Weights of a small GPT-style language model, trained from scratch on English Wikipedia: 6 heads of 64 (2 for keys and values).
Each number is 128 + 24 x the weight over its row's rms, rounded and kept within 0 to 255. Layers, rows and columns count from 0. Numbers have three digits each. The size before them is the row's rms in percent of the matrix's.

# up: layer 7 MLP up, 1024x384, rms 0.236, rows 548-593, columns 288-383
# down: layer 7 MLP down (transposed), 1024x384, rms 0.137, rows 548-593, columns 288-383
# gate: layer 7 MLP gate, 1024x384, rms 0.223, rows 549-594, columns 288-383
up548 104:159144116149137116082140149121138105149123131115137172045154168135100098113154116117130101137121129142133066133099139152108173158142107102113160114116105110118117150138115106153121145142153114126141175122116146120165134136140139192125098097147169127129146125077147118107142145126112113194
down548 100:108122122096148134140131133156153116163131151147151104133147127105099123094075150133136088137116123137181139172158102091137122151116115105143090110106150082106070124153124178090114121131077147138067134139125137138121116136107107112161126101120105136130097161117158138113160101136165085117
gate549 105:143102103117127122150159117137081133175157120158153154109149144149086116105098133093132115204102158116126180119081128171100129124101157058195109101145131120081138137076133101123131148140153151133140115118162123098133135135138117134080122130124135138152148140120159117138129121178131121111
up549 106:133125152141146120124119139133187146130118107098117074139109079118148152102093100104146168095160116105135113095132127098133139129164144122114134177155114108123114096162157143112112145140138141135111128145145140106102125120112134119086098102125122121126138091123104140120142191108120098122
down549 077:131149126141083117095116154095117132140090137124108133132110098126121151114128118115156148146123153126146144125109144165164183139145150142086143143166135137138143126162090148124138080140108102125074128149126154154138104128100169108138114108127132086211110142146138104128092156157081121110
gate550 100:144120125139110160109115087123126136133129176116109108112101129111128129135148132114089125097126156121136078084136159148132155110176110082079135145127123125120143120085089106120159103128098145153124127098124112119111118133117077082093138116130108108114109133145137130159136131157071141122
up550 109:115115133085182116152085137120151122156122098148129115152131193110112139142114158090159119119146143130138114116165128159102139097152105150129153124118146136128135158140142150123088107139152124124110119142074109177164110121111154093135125174119110148052104136090114100113141143051147122121
down550 103:137155143108153155121097152128134095126129116177129122118130111148119085122089175088128148137142105078145170147086122119149127148152089124156119082144144113122113137133147189115145160122139122115132117118101146146145104088128124108108123140137145119125122135155148111058154123111102132121
gate551 105:156106113151099142117124140128172108130128167111095108171143124148111112141119150145114150125106094110167148100157098140118095144104153165140107114125131141134085107081138138127146120150144110128121194155109122162126160133156141114184152097115130111125109120116131107161141127143154097139
up551 102:146164070103084110118127149114127152087127105110158151170129123130125126139132120082131131142139139128112131160101157145101128110124135161121188124094094107109079188095155126123170092120135081136133089128123147100132162148142128136151119105120095181145166100151164113136142147152148082112
down551 095:156169140163181127108105108147145119129161131142103119104091104140125095089104138121129118126148107126102103144102089106126123115154139158103091134074132110194149130113124096091157163104093128161165161104109130128139173075137151122133152111148132129122155154158149147089108118076126147120
gate552 102:124104080091121129127139164080152115169119144131068178116081144147173159136151095101139133196100146163125164135128132112129130129122130106121126116130117111130162199142149123135163135172118132137125164142158162102094131182117117108140146117121136150129166124145115110133116176129123107118
up552 103:133096123138107135132132148114142142173100097152110145142115139135101167130103152126123142102147127111120098097139139116126152124097141136144135113132122160115127129124120151156140094130163080135149147157141103168144112135148153120140147134147108174136109127088117115130160104117152126100
down552 106:128133163109146107126145127145162104138068128124088124126103132107154151147143121075131161081186151118111151096127106134120153134168105127111139105082152118122043117096135130123145078130076143159099147124135123114143147128148134113122109140118132118152097136161115128117120150134124147120
gate553 097:090076155107076123189127154145150069160167152117140174111123107118097149130139134131155124134150132164123132116138129129112149131145100119092138157107120132151136120125085131111117090109118090130124113113150158133145151137168129101128176129124100157130091098157115155054142124140127099129
up553 096:142180101129123134139122135157123146135097141099123122116104124136159109134132168093148109092090067158131168092105148088074118120116091121120142142118153101103133120098078098115180141129131124120135132157137203178158161119139134110134112094106094159152088094147123168118134155136117132133
down553 097:108123126121096121114131136162090116179151083115127127087131057169136079137124075157180124132153165150138121093134141133108127100113131153125146105105107108102185139093140132115126122136148080109192121171158140108151074140128142141143117113129122160106107123124177102178102114144074117112
gate554 099:120117159127113130159087130126090118124126103137155164134184128117157143131097073115118163117116134161166132100158132143085097100131125134113119123133120102149124127091134133105172180124113174109136143063078073139186126127113111137138087120120120110106122091126137162102144176137157169126
up554 099:135147138155087170114110152145093120124135166147102138107117136119105126156077175140110120101156105120135131130185154144142089101136100132103119120115184135185116105122160173107136144123114132146114142138115107118136140080144088147115118159097133141101117163168079140137116118133157154105
down554 098:136151133140144136110130099117112113124099098176126126136126111162142126147173121100110127134136135140115124114096128181120105144132103088115156138116129113180120110110158156096153154104119135106174097120134166137129123084162142121111086151107144122163109109113094149150138157075136158138
gate555 101:139122177099138105161149093126151122132130155151093140127130151133110100127071136168163127093174105152150170169158107179097135131086126118136109136135159168158119119120138150121133104132105131123127116084117135123154125131122096165135095178121131090083139131157102144145139136184158118108
up555 102:117088091117133116128096166143150148123101138078139121127134118103126131108200141106142136137138109177144093138133120096099095100095117191134129131166136100109145126164168122155160138107151090137167124144126150084097154117123138112140121135116110179094133136142117074157111142082123156146
down555 101:111126108134073126174112140088146122079126124138114158109161114156129134118153148069133111127135138096130128125115143126153146132129141187093111131135167124133126149095164129132152117154122098134080180125125145126113122146123098113105128172117146124100156124120165149128126108148145127110
gate556 088:134154095125119145100137131138193084111113108153105119105146134129156114167126135084117117134161115134104128141109134165100120110103127167133081147129127088117050142137119152159142108092125120098135139138125135157168123110152109168143145175055104167108124130153136122139126151115141101132
up556 099:111111122148123133100085132135094116108094111154113086132124136148130130178114124141077130139154133132109172126140133124090147116096149145145098136099111136136103145099141106142157110119107120079131135106156139135159100110109119176130127159116093149129106111126160146111132139182143156125
down556 091:144125140162128121157157151129143126157124102156074147141144083153106101138151151126083111157117148109136160124138114144104150113157128121125068150158111136140163128153174156117115126108179124118149136105125124129129072106111105129149136140086144122132125116118123132150123116153135140108
gate557 093:118098142155167131162119157167145106104132113153138102147133108122112142143110118092080132150134166143125079147113118129162111090157095090102151128131156166137151114121108128087166147151144143143118156154117124107143107119131121121127158173153137112135187173195109131120128120108104100159
up557 097:147128173089086118107130116134123094113170184120058144163146101123144098128114127185149124123134164148123119110135202100141106164097152108142106108149133131138121098163104133154118122140102123116137103109123135120136163119124163127131151143147105140132127141124092140134101122118161161068
down557 096:076125125150094083149151116137155122125132149122179160194122124150155131131133159072102144109158108112142157108121110138130147142117136092111129100121098177106142117137154130135146154155099135120111126094100124164113112085134102146127138150115154139114150164136116123154124137148144078113
gate558 100:161147088165143138119127111173132147135127146142156134129108135155166141131141117127103109107120150109087113098136172163126101074177099136137145160109120089157081110131109169098179102104083138191152104139146119137153109127101137183097132109115143112138105080129132183124126119124139132156
up558 097:158103100125100101139097106145138140158131155107163122133096153113117159123130087122110125134123152108134155150125147154124099119129136149149141086134072121152137177158122100102097116131116117141126107081083093118097142148143132133124127162148120080128090102155146133170107121135158125146
down558 096:120134110146160161110150145130091126151164144120104175118097145157173086146174121098112090109108133110133140117107106119123101171142127150145128121062138145128160122152139148121145128166144117115183093117121142087110163161165146122131138149155158140162150118145160149110108174139118119123
gate559 099:144121088109149116124120115105134111113136117060129148137119178134136129106146121133109126105126142100121125130162141145155154130136108123123139106145095121117107152091126175162142119103111106150145119153110099158130138150114123133086110112142132110092129100155109128203132132155163100143
up559 109:132155141110143151126135129144142116116154149128182118103135095114148104134121157102156142134163115134149086129129128132149105120152128096112104133126134125102114136115152136152120117102102101133136128182102091147167097130119140131144099115097082117199114137113130139183108126126130090151
down559 108:134128126113111111128131140126174101119139111106145164149159132130140126155163106134119108140130092146080130145161123115147124125110120161113141121142122140130163169121093160174117136057126134128078102080157073123164083109123124118130105142112089164142111126121129116152146134074198147094
gate560 096:140104124175095126097161146128129116125159149148119141120143101114138151126118148156127135129148117154137125125138132168094127144124142148120106095193112130121149152139108125133155156126127126105104114105108159142096114140161167152095135130102114124119123162152125151140106113106190118120
up560 100:143174186148102142152109130124134124160132134126156144126135097106132133175113081131150148146111117109112154130093121109144113167060141109119134106133132103093119159107140159125086134147085085134099157088082109148118106142118121093139110175113152143132109149124114134139098136120151100121
down560 100:083065112108090150089175106159112107085105125150134155162103128106152109133159111069124140140176114139093118124076133097157102121095131089107104123132136150116110135144145154115127136117128143134078111181127124115154112119140171158187125160167092130099154140127105117118106141110112102112
gate561 098:092115108108133119133133142113088145129132143160123159172160129102126111143119106074103121134096128136104154108156089132083117182154136131109170141106095141105160126131154134169151130148080116115122116115117116155113137094119133097125102114135136181104109113123155146137164132118140054126
up561 103:126131094203119172107124121133100122104117212145100111116139143180152083098127111152106121131140147147138126155107138072147121110084121134137109154124158097090176165122123109147075160129175135174114146169118118127112147118097126141117100105099115100068098111130103149100128095169129131142
down561 099:112097121138127134132146108134140123087104116151125138117147142141171157146127126143147121124129113113154141174158146131127127124109107112115140095123166117117153146115123125113088138121135150132079106104142141093173180119120104137167126103121116118098094105157120139117096142153071129126
gate562 102:095171125132092096135091094116113123106145094122134131130130142103148096109173121136146115131138169115117143147125144141131114079127084138140116157133171123133108164129110108140181105081140118109130106175149127141138142128101163155168100109127115069129095092103107123092103120131154153103
up562 106:104108087062125112126147123117103147049116088099116145146132144120136123112169109085092171156159130146121140130135156141138116153144108141141172150091131135140126135159123127161152140108156119121139154140140110187156140133107129114159161147119133108153118156140138184135108102156126134126
down562 105:111154129113108126118136111137098166158118115104083114124113139119118158120136143133165133162137104141134079133100150172139132160101124102180091144139121090143123130106114101154088129126204166176140122117113191177119142143089122129137108134132134088132122164127132142120090109148127108115
gate563 096:185131084148111134108117078106156132094126113143157155183152106138123104154113136155128061143135109141167157079123109101129130117112102084132133125145100133130142145124136143101147141133155130118121133099174159128164083146121095166110089137123134114125105145098107184199101109130084093127
up563 102:132157083096120180154121148139129122154142149129102114184184082094135139135133144125125092124113101158136124148171144154097130149173120171165124102132097130170136116168151186132090130133136129145120136127158099153091141099102129080177108100134131110137123123138108159148091150138092101111
down563 102:160130104124125153121102082124174099128071187116132102125088150147102143138173124145145121119135105123102100126174154155074113123105137117109086114125110166117113127149135160160149109114119117127114168118164158142118110126084131104114126093126108109180125119132094146141105108126145137107
gate564 103:187112141130126131113116149141115125157109166099138106156115134092118102100117087104123143061144154105146104129165135142120116190129112104116123146139149137135106114157125096163107113102145095085132133092144101135145118139120115119149120137117138117097102117118153103160134106139111140101
up564 107:102109138141081142131070147119143125099105113166100124124123116108131156160138144158141103118112167103141165128097147121122163136199113135130100159143150142131152156152110129131152120116127142159138110159120141135102113102157121113136105128135175092068167105092127134098151102108156089118
down564 108:128177133106111125144125116108128128141151132140102154176133113155136132155115160153159102118140070092155146136161099115161105123134134161136139116089111118110123155121087133100092096171157105122102125124127134148141136154090119103120092163124149124119151149127125114121133116137085135102
gate565 097:181137130121143146125152115155114164087118089130119146134145156104137096123153128075106116132133134087121142165159128168106125160160131135107161136162197122118130159100177160102157093126160141138117179125094091083138070076146136134189129129072137070153150145124126161086152151106104155115
up565 098:162124108120157146142140104130144142151131135128139132148098103115127117155131113140143149129110144131096143169105113158126141128153138138143094137154148126063146147137132129101133087170147084147125165118098143139177151150111139074105118163134056108150105137143113122122103100152160119084
down565 104:115108130169102089159140153101119131138155152104148123138151151149153175101129166111160141182148137098119099077103170116126093102130153118142132130151131129133165145103143136126100140109103129110148141077120121127141156126106139135118147130128121084121086125098086104117121120147145150134
gate566 104:123180128132100193110115120097125114113106139089145111106123097105116140131102102119109133154106120109102101122197125152109148167142107116122160147072163134132111141136128171137090137080104111112128085115074127135124165073113156117131095098138151113133147127154150132169129093128140123172
up566 107:176110113119150123096116124108150093117130126146120059183161086117126137113114113122101143133107083120120137105162128130113144138112150153171124164181133123089139115160089135141098095102115154109116117155160155171155099177134112091100106153114141135165144138176126146109105159097152159121
down566 107:140123135087139139120140128164106146123128135120062115135131106150128079166144132141159106127108120121137135106115136153111117149093135152156143126128139120109131172108129101143116157112109146167133069135106123118110132160157125125130128150175127133146103089119132196155146169128139151155
gate567 101:154103122134150118162137087126168079107112116131148110130133105131131140134141146116161115148106134134131137101132119119100147116152147117134121077139099134130153133101126125127121119129094108089133189115110098127117133141158154123158099085113080093126128129155158097106136108108147139140
up567 101:117148106138070121154093129115132142106117161129164088169083161114106091120131117153123092126166151132152144124081131168163152134124141172129110101096125116121121126129187168139160165132126131138143139124107155165125132113135155161129079105139124168120154135163126167165140109185165111162
down567 103:148114145157140112123133117128123177124090127088159132134084166145126141105107162129121085128134179167128145116127070100108140199149140148121151095118129124148132143132130137119121111105132140119119142108090111134158119140143153181125113107118143110087157092136150172103115134152171102089
gate568 092:166127114179129102100129112108150146093115140135127123116145091108145148117146117132116127142094160110151134129146191100164121138108139129114129150145155150179122147109078146154106129161120185122123128159131115162158157150138126116103154108102132109168124093161119143131160154094139158155
up568 090:113129192130130141130122125092115132141096132088100140086120107148183100081108156111116118144105100067132088120145103112140109121130102163134079103153107127105129139125134160134130129129149108112133129127146152117120069199127101145126147147154129109145122159105151129095179152152102129081
down568 094:129107142184158146163148116117115096153130176129150140151122136123119117182165105163141119103181128174119087143153150147095136160056130142128104162128153160084120126115113105114089140101114109126139166133116158153122148058155115095156100086141139111108097157161115129136129144089125139099
gate569 106:081092164154135091124117088128145171129140111135149188129104131140166107122135156122137104156112137140147168093092096169134139091130130121104133141096138091088093098107143119104129086144132153125143114114131133141137135103120134175198119123128140128144118070145119110104094148152133142117
up569 105:107156128139118135121171153143123108120142099094102140168159123114137112141160105103135108146139118109129179112155111104117098123117141127120155152177107168125077130167120107116146146152138103190140126120085137122098098118092135136124109100109134128119090112120113102163166171120150087126
down569 104:137156137109130101106100175089134149100135114144175127155104179118067122153146148116077134138095112112121144132119143130136127118127134094101142145125085126166104137127136112127154122133095094134125129104137128102127102067083164133108134121136079107123084130125098116153121140095126120148
gate570 093:086107112107139136116106095144101112096132096126169113145151166161130104175087116108116123134115137133114122123107150127108099123139185127116129059083150102123089152105098114170140154129134143105120095107056100127123144133108124160149077092110090119089157104110152156128094118132161184121
up570 098:133096097138113143131135104154150161127122102118090148107156172100130133113111123138091181110136121147122167090123124104123112130122155112084107115122121125158112152133086126101098126111127123154124117107139070142121186120112094156143071112116152132128182090108107115089116115100148131140
down570 103:125071113127089162120153155175094147092166088118157093167104097174151169109109132155132158134104075149135139145152118114122137145138138112167127152134133138103167098128130122100153095115148157110147132131139158113141143120115120139156094167129107111132064121138134083100118089159167125119
gate571 093:132139131145124124084115138127104128135127110110157091131094181110085174163097138157112104129129116089122139112191104095121137131162117128168105107150124102133151138121134110079152143125147083131134125113111171171157161106121137107109106148147155126109081132119095123088136096096148146154
up571 090:150131100132131117154132147141176094103136160105154161161121107130132159072119108117165104154131123160155120132121138121100148159155135120132097100110124182081091135118106162164121160129161076076130164106112109138106120098113130164151149098151109105139140098105105145130178128155132146168
down571 091:126125139092135106108149177113132107117132108120154141143141132107163104138077092127079153119081103126156152132127148142111168097114106148162144116148141161143126125048129130121128077120157160148116104123112144112101144122118133165084079096135133140139114127129159174118145114119112143116
gate572 101:157150135102134135206161139106131172156157138147169124123155145138121155139107112070161108133145108171110146122143168109155125132132129101146077122146120101129140119118119122174101104091094152108119082102112115082103143134151117134103076137169152100143121149108118095129129120128135143125
up572 098:146115168132124127200115146080082170150056140124150117138102131117119093178121113106150118115136142133177150152092137156155148123069134127115175139140130101142157159115153141143143145118172142120115097141109113154140160115152102127117168099105117114122129088133097117085126145120097105131
down572 103:128143100091112131130097140107138127126125127106130101122119140145122093114102145096125077145153115140205166112124104127110128114106110120111155144138101148156114077151138150128128101154121134133126130098152112143126097133109077122143194121129103148157068109137125096100134116095124159142
gate573 099:108120171159094107141102135091172155151161140157152150115098171129127181152170119168099113153143092155152146092107110094100108144154113103136096112123127121113104140146150166156105122115150122097136149130153096142128073110107150123196151171082140139105139116159138133111173143145112144119
up573 105:142138048127116097078128168114145151131128123125120111139164121123112118135107131115174131120124113132122161084159146129112096109157122123132123111095175128151111116115128169096124152117118111146107162122107118174145180125149109166093100122097119110138117146134154142190156106087153107145
down573 104:132124064169111159154163119132137137173136121139146117091132100128125080112114181145125133164156160159106120142161093128099135169150130132160135160135124158097141137147124134140089147074128130146106162116146150143152118170101114135137152136113146115127156109162140160149134137109113133112
gate574 103:117182149147141119138147135162096141133113144130178122117130138120095111159131156108149095123151078146129143153143108150115127098141108138102141104122133145111110127079199135093150117152161089107136117134110112077122114139149108137147138114105103122130171138116105128108156066135156144116
up574 101:148160096091107145096127127105163139175129147127151156115121133124126119149156102151069137120117119107116119134110137114133169107146088127141127132103143094143119138177124114164127137145125086127136141128139128115119118159116108129116127092156104110102106110113138156163124165088098108140
down574 094:150097156089089113123103114092099107074167095128108099126118089102116150135111157149137109131122185131124146084128130154109150099112128134115145120111118171181109115138092123084087123140132099103086156106104137139141111141113174131158158128142114156135147104123150149139133163129100134126
gate575 103:147104122147107127111070129090136108099153150125124134139118157143115147162120124117147098159069181148139143151129103200126107148163135148135114105132162144160138147148142110101142167132108117130125142116150146148177125140164154163120120091149159147145140091137134152162172138152159148154
up575 101:167138094099142138148133088142137106124103102108119120134205164080123159134103111163105108129176118155113091089150126128150162131146096144129086100087119138120101146138136108114103113127177103104139167104162080113132149112124106128098137163104113166089157112118145095171125129140091114112
down575 104:169120102126136144147112129117136146096139115115131129123154148130114140070130136167097127130121146140160150099159146097169148116119125112134119152128153129127159158115128129168098145117152121172162156089158107103145158126115129146096137124149114133119124134123131129122130129104113068105
gate576 098:119103126131129149135127110143109132204112122135162124127151139126130145101129134112125114166156105122150077151155097120135097119114114130155139144156128131139167110129085110101067102118148115138134121115145107107127137115165104129106144150172111113104122089117105152135086149131117119150
up576 105:133134094127119138106127105088096144125127142168163145136162142109162093122144097144109110157106099138142159119115123107132112140132142112083120108093129102155123110083092128120205136105107140142112085145159076159123082112147136155125105118133178088099115119146109126125124177134096142149
down576 107:140123145139123137168146147161136122107145141199142148123122125121164159148165125151116130153117130112165131088082182119122120119112116124132109108135139151126113147097131136065111124116060142135042075164136149142100093163142158134103095104121139088152144107101144146173105156096107149127
gate577 103:136136101120094109133150105135163143106149110136153103129146100135115129124150121153156123145130138146175103153144121144099163102117113164137130138112120130106119115135066140146107161111111115110144149161138192079116154090096159126118136107106139099138097166131103092112085170158123149147
up577 099:078140100187095130151124137129142117130124121117145080142097131159139086128118076153104148124105119109160108130145147152170123127127135100115135164110149186090127120147140165087107127129144126148134064137140173135101166111136144152156120101150128154124106106126111106109106140112124161113
down577 100:150126103157130151130166135113092138128112134125113120083118116138118126085126123145100145156158152112154123146129096132135125147161140116118136113134121144101194146143132152136150142106163124116232125143113143093117119137137115126119140141120105158142124167154128105095142162136121122119
gate578 096:106085152133138145080130128132133107136103156131145118140122156108180093158041149097116127126101147162077143158138146187142105198097086117095142150150143145152113107146124123145116085121102135097162120153131123138110154116137150147140116132151140152133127113128139173110142102161125127159
up578 094:130151146137139105157115169124152099110110170122132098106152105141149088120086126129163156111142143157087108178142130110136116126141096160141106126158108135148090138133110106126125110087119122087136100131166122153119128142145165135131085107134096121134123155115152136116121136200142131142
down578 086:116127127108103106174163132094139111139103114143130100154139149158101152109105138121119127164145141160168125151153064111087128132141086127106144165147142156151180141113148163154103147126158082129237125131138132127112074111106107137124148117122110122121152137107158111134110143155101148122
gate579 101:130114120149113159156106156174119117135095107108127110096114159138119131134084163166127144125154116181120124175113131129105175136143121107123148144108173147132084093132066151167074106153148125091121127153125142123175069124132121154116149142120111129142153091107142095144101113113122105154
up579 100:185113086101137147121090087114109132181141119126136130120140112143113118138177120087156129136120150142118116077145126138143102157171140137122089111123145128116143128106109113124125113132134153080137102107136107144121160139147142086166129111132115143118129134131178107122111092122109152133
down579 101:119091133117098117114130128123130153153117111160140161127150132131101121077114132124135082128117148126133124163113107097160113103125112102091136108133143151153093143111094112162129181195157117134115160139120138136099082155128139144124156129104138157109168149133120144082147179119128125132
gate580 096:112049083167121112167122154137137149144085126173138137132145150147135166131119171139146112138152126107174132123141112133159115133152141136098153157149117115088126121080130145150134100127145141090124080092106113135119102107120118122111102111124097138132127141134102122142113133114130126130
up580 097:129129159120079133139156130129118110094095114139093106136096136112135137113127068120150107107117174160142136118125092138133096123132169125098136085121136149157150151133134134116171110117166123100129096109105142175099143098113107130157098098147112128166138208115130131169147143143133156109
down580 098:142132129124114160117146133120122110117121143135084124193089106138090133055120130097133076105142129136137100163171133101152163163121137149150146119096147132105095127087114138093137101113164137132140104128120116084124119092138120120124106107176111155167122084126135142133128097091193137134
gate581 103:122146188160119207103135114099115119132142151107104127146161113152129109144141124085156133125151138117150151123130127141112142111139111100140164118115113118098126120150115105099103133123093105175109148103168148110085090108144122136153130121118109185107091109148130105138092106144125141152
up581 102:111137171135161104090108105099116106161106152109159138120142111141167122144151137127121131097136113100111143171106166118165104129122117115126096137151087104069122092154091123144116145130126130134135123139079144122118128120164077152082116114161114109114113080082134130138112145178112138108
down581 107:119115134177153170113136134121104149136146108143122155101117150151139119118145141096094121160128135148139105089100124142119147153134128113109123158130105119091130155090157116130116202123143099122114141095106083134126124133080101143153147112118070104139107120141109154131144129137155101105
gate582 099:127104112102102104127110118097135170173095146154137082121130134175172160124116161138152104157145151187107132130141140109145123118136135121135091125100157062130120124093126147105141137129127127139129144133115103119138130149116173111128132144088132129147190133153146114147110129097190090140
up582 090:133124141151112173085093070163109137094130180169106109138128086161104118126117126171143108111141142134161143151158073084132120148139147077127168129145113133126160138136146130102167108096096087111093100077126089130111134169140143137118116154086144140124150121162150103086134159130122131130
down582 097:107111192113152159123134149148078113082137124174180137127110130131153150132169078062146151137124156114146120141095119108155123170130116168124134154112097171101101111149172140114107116164130123131127156144135100146129101087124115130175162144110105155099134113117141126128098175120107124139
gate583 099:083131129138111115156144120138140166123127111130125124154104116132182166106125081101124156096109194169137087093092131138090127149123109063109165153106151140082113158139106149129133107120095132142122135144147132178120152131086137123134144131129116130154137119114124092151162160105126141116
up583 096:118181079128099169106108168163132121154143104113110140102120085146141129083146098118100128100131108153167097098116158134166125131136106080173113115129127119122130110152126135169155101147101130127123160140130131125137105140130109102167123108105116163162132118119137093107131156121155141152
down583 105:113136110168095100122121125111096148113125099099169183138110170124117120112121115111100140134125102105162102093132114109137124110115120131118091130135128138118133132166138088140155109111098104150140148091128121150138153106085139091137169132076139128110114137135131107150111169134110171132
gate584 103:170182095155106111089105115137147061132114122134128106119129130135104132126144119081150138117145105140129126125171119111126175162089125107122154100147094125176152208135120144133128137141134164093104159132164121157158133097112152153163113163113100114104138156131132130125091147129146136131
up584 096:183104139159119166061124115169135172135110145120121126141122111107123145127123139117120089143115077107176113135133106105183117119154123152133101093134109141162148176131157145119158124099163136119123116120115190133085142146147121110142147145126090127135118096169075119159144131140154065088
down584 099:135119118119149096091150113142181116089143106104145159138165133136122143141113098124131185151103120109124134112130149167089115158136145131129130139139143151125196089168135176116123111092132115114031082127171154117140103155121124107158087156192167101126106135153129112170128133103176125131
gate585 097:119118133122086136150095133103137074150123156113101114143127109096149096151157146105121122171083124141168123149126148123085134115154107118151128083145133085149151144124146114176133159098168167126119150108147102135127174135073161117125072106129150142146119116179106097097166133094164108136
up585 095:088137104063182125144124089146148069129161138114104135126104149128150057085169151091143091102138137146148102158092141146123123144098149139149129130094184090125103140161152165118199131097159145114142138107112110122094144109132155126149115121179132162121145097175059125114125094099111121135
down585 098:113128153152136127119120118138121118182168131157125110107134085089107166157152092147127131131128110125096090114145111176112148163090122096158112150141131075097096120153105088124088108106156148105156169093151103147102153137210144070150129173135144115131126118191157148135096141180158122141
gate586 101:121127114142133119085154128120166096075155130116118137108139134129124157097110094117158135134119119140142138101121111126154140126116069111119140130132077134111151089142105134102100070176101113103140127125118149148132099175145156115165145132142125073121136119112121146142172118108182105117
up586 103:153151101133110146153135138102137129146100148169129104127125108125120169120139124114139114119132121120066119156120105156109180162148083113115154156131127110188126147109169154121143160146137157150132141170160173141150102104116087124108132136139107170117128134141101102147092158103149130177
down586 101:178151117092109111137114109134105145099144171089124100121116120124156102096114115142134122089122140164138151135100115146177106136138150137117102096107154113160097123136142101172082085064142111104175125118085134139125156175135153149152144156128127159115114121167134125110096136124185171150
gate587 101:096157141156112160138095139156079171125105104115121145137157113140115152116130132094142118144121133154159114143065136122172130119145156138103153128125126108133170149124132108105092149110137143135139147142123128138167136119154084063143099139147136123087097160167151108109167077109133143157
up587 097:107138133133131139128168073128134158139153127158162130132147168169122129167152189120117138132115128110138154088117172133111139140128133110135115127146086135063125090138133090115142137102108145130130166114143121102125128130127141137127172118141118105162140105117100101128060176133130089123
down587 104:172155106120138105121105128133126125145092130121108142132139079112103148133092101131111148101146164114132107095158138125137160107123141099147145106115155101098124168111098112172108126126156125104057149106100142096122142127113134113108124073076121121122107159136122138164112121144079121122
gate588 101:125120065138092080143107120118140141150156098138117107140149113140117106116123117150087099108146164183161113132167102135137153135113134129077140142098121135125146144130148109135123126120128075170128156134171120176157103113117129138172115147141134117147101173106156132125124052139117159172
up588 101:095170153142118135130129138121173138118154189133113132104133082085111103150122162102163107121156152111126148096110139107162095119110120133151113120111105090134117112162125097108145140087134192118140113109136172126093145189119177104135163115141097102155120112113123153106157148136124113116
down588 099:149154132108109154082132144148147125120164144119110147142123163084136103138132095135100203103150140129110185094081134128135145154132129133136155138134134126119147124143140133107181133162149126125059139136081127138130134073140145117155122136136138124152153126146099097143093115124136111132
gate589 102:105172132102152098115116095096138134139128097140121112139139143102154132155100148112158131116144114128141077123108123129119119150137130121160109110117170117142133142065083107091148114165157096142123143074159073117125154115100115124154125125097150099137147110136176170113101134129174143139
up589 104:133136139092135130134129126115155127126159107133123129134097150148130101178123163111183126132156097089179133134167126084139094111135176149111121095146138121079111093117140134121122121151091106108121160152166125128124138111104089119138140114134145086102155155116113161145174091126151136147
down589 101:131082120126188146160137120130157128165115167157105089111132125079130112137146159136169123126150124099123089142144137114143097107144110157093167142141150157118133135131166162168178143155129163095102152132155106161093117133144125148089093128181128118136136146110119078149134140131154133159
gate590 104:135159111128138112155121118133160101089153110106129166156085155113103194117124140133145138113166108087128126149118119122091101080134144153125131137123168100160117094120132102121111135131079096095131118177162129133081167128115154149131147154140138138180134138149143101127154135131150054137
up590 104:116116111133118163193105144128108101091103105121122149077125131129180114123142134075150091130091111122099123114108143133120129168147129113174129136101118126094136093131128157137130159107140126160131145088141104099144113157142138135129097085160086158106100120154160131125110135152120118151
down590 095:133086148056116109101114119119096122130110147115134160123126135118131136155133123142101074179125151166116174115161122087140143085104104116122108110125083120098121142120108156113141158115115110115049107118136111135139125130127105156130114093149121128087154150115129123140117135159151154134
gate591 097:138134136142138126120134124091135114110161156143185100118091143097143152163065153127180141116164115139124102123126115095117159104146131111125149110098154152151150164101071103117142140139151129124133105087126144140151186117107130146152143109119074133127128091118107184155127187142122119112
up591 091:110112097080104134121117108119114122124166121131091129132113097121104174126125152132111121119087118146143132118107137139169153129144119112136137115113122113146127125134156100141138129136115132100124157154107143110128128127151129145079146161101092125091142140159124148107147183139185145100
down591 097:099122159118184115159121140166143109155129124125149076087163177139115153133093134118154086127139149137136139118128142099107130165136115132158114105137214109136143133090153102113126164134117124122110127121080112177119124160130096166136115153124064149179086138118128159143101103103128127121
gate592 103:117144165117158160137094127133080125149106116134106169146133104175119136127089152159096127138149157088150093103165127140116126100099106131142133146123142138206139126107168126085132111143092149148119145074090098108088125123161095131086132157121149129148142124112110163133131140146123105094
up592 110:135155165112123140124183100122138149171144097134136176096175141133122155155138154130129107135116064137135124122149131113119100141097163133115113124161114118127163106112113156156145157105133109087135143167154127108125135135102121142110126131145107123110091140106085124130150146072133148119
down592 109:154135097133123149113109102213174056142118123094164133121107132140167147158141121118145115142146083129082148116104118132097149142172141109081121088123138098147134134122112144129066093091150149156155128126140146164140140155121120173134102170089142152109154130121100154166116144147126124142
gate593 091:081158125132150105110091132115141135108161123073137131106132120167157199074134148131143193169091141160127125169118119114141140168126106119177123119132146117146125156137148103130123125144134152108131073123116105150149155113124126114140102168134102109116129101126151132103169139117145163084
up593 088:126148134074105147117161100127136122125163131117134155154087091115149125152157120113100112112164114122096109137089119185112166115127152176129121122076075157115137102176149124103136122112089131124140160139103120101131138142120145092098113134171132135111168147086140116162106115145091103120
down593 085:136142158144117110130112105155100137133090119124056141125112160126163074121152134160104150141141148093162120118128128071113138127091112135122100096121139097175142123107133137089123069125148165118056071109125109082087121114155118192161102105138160129112101130137160144132102131151132105148
gate594 100:136115148112138162116111133116149155127116172110113154108175148108109156142113139139134141102149099155115146119123119090090133152133154142133121133118144150132060110116149078153159145150105131112120111181158125131146085126152102149111151120140089152145150171164079094132145151111122089114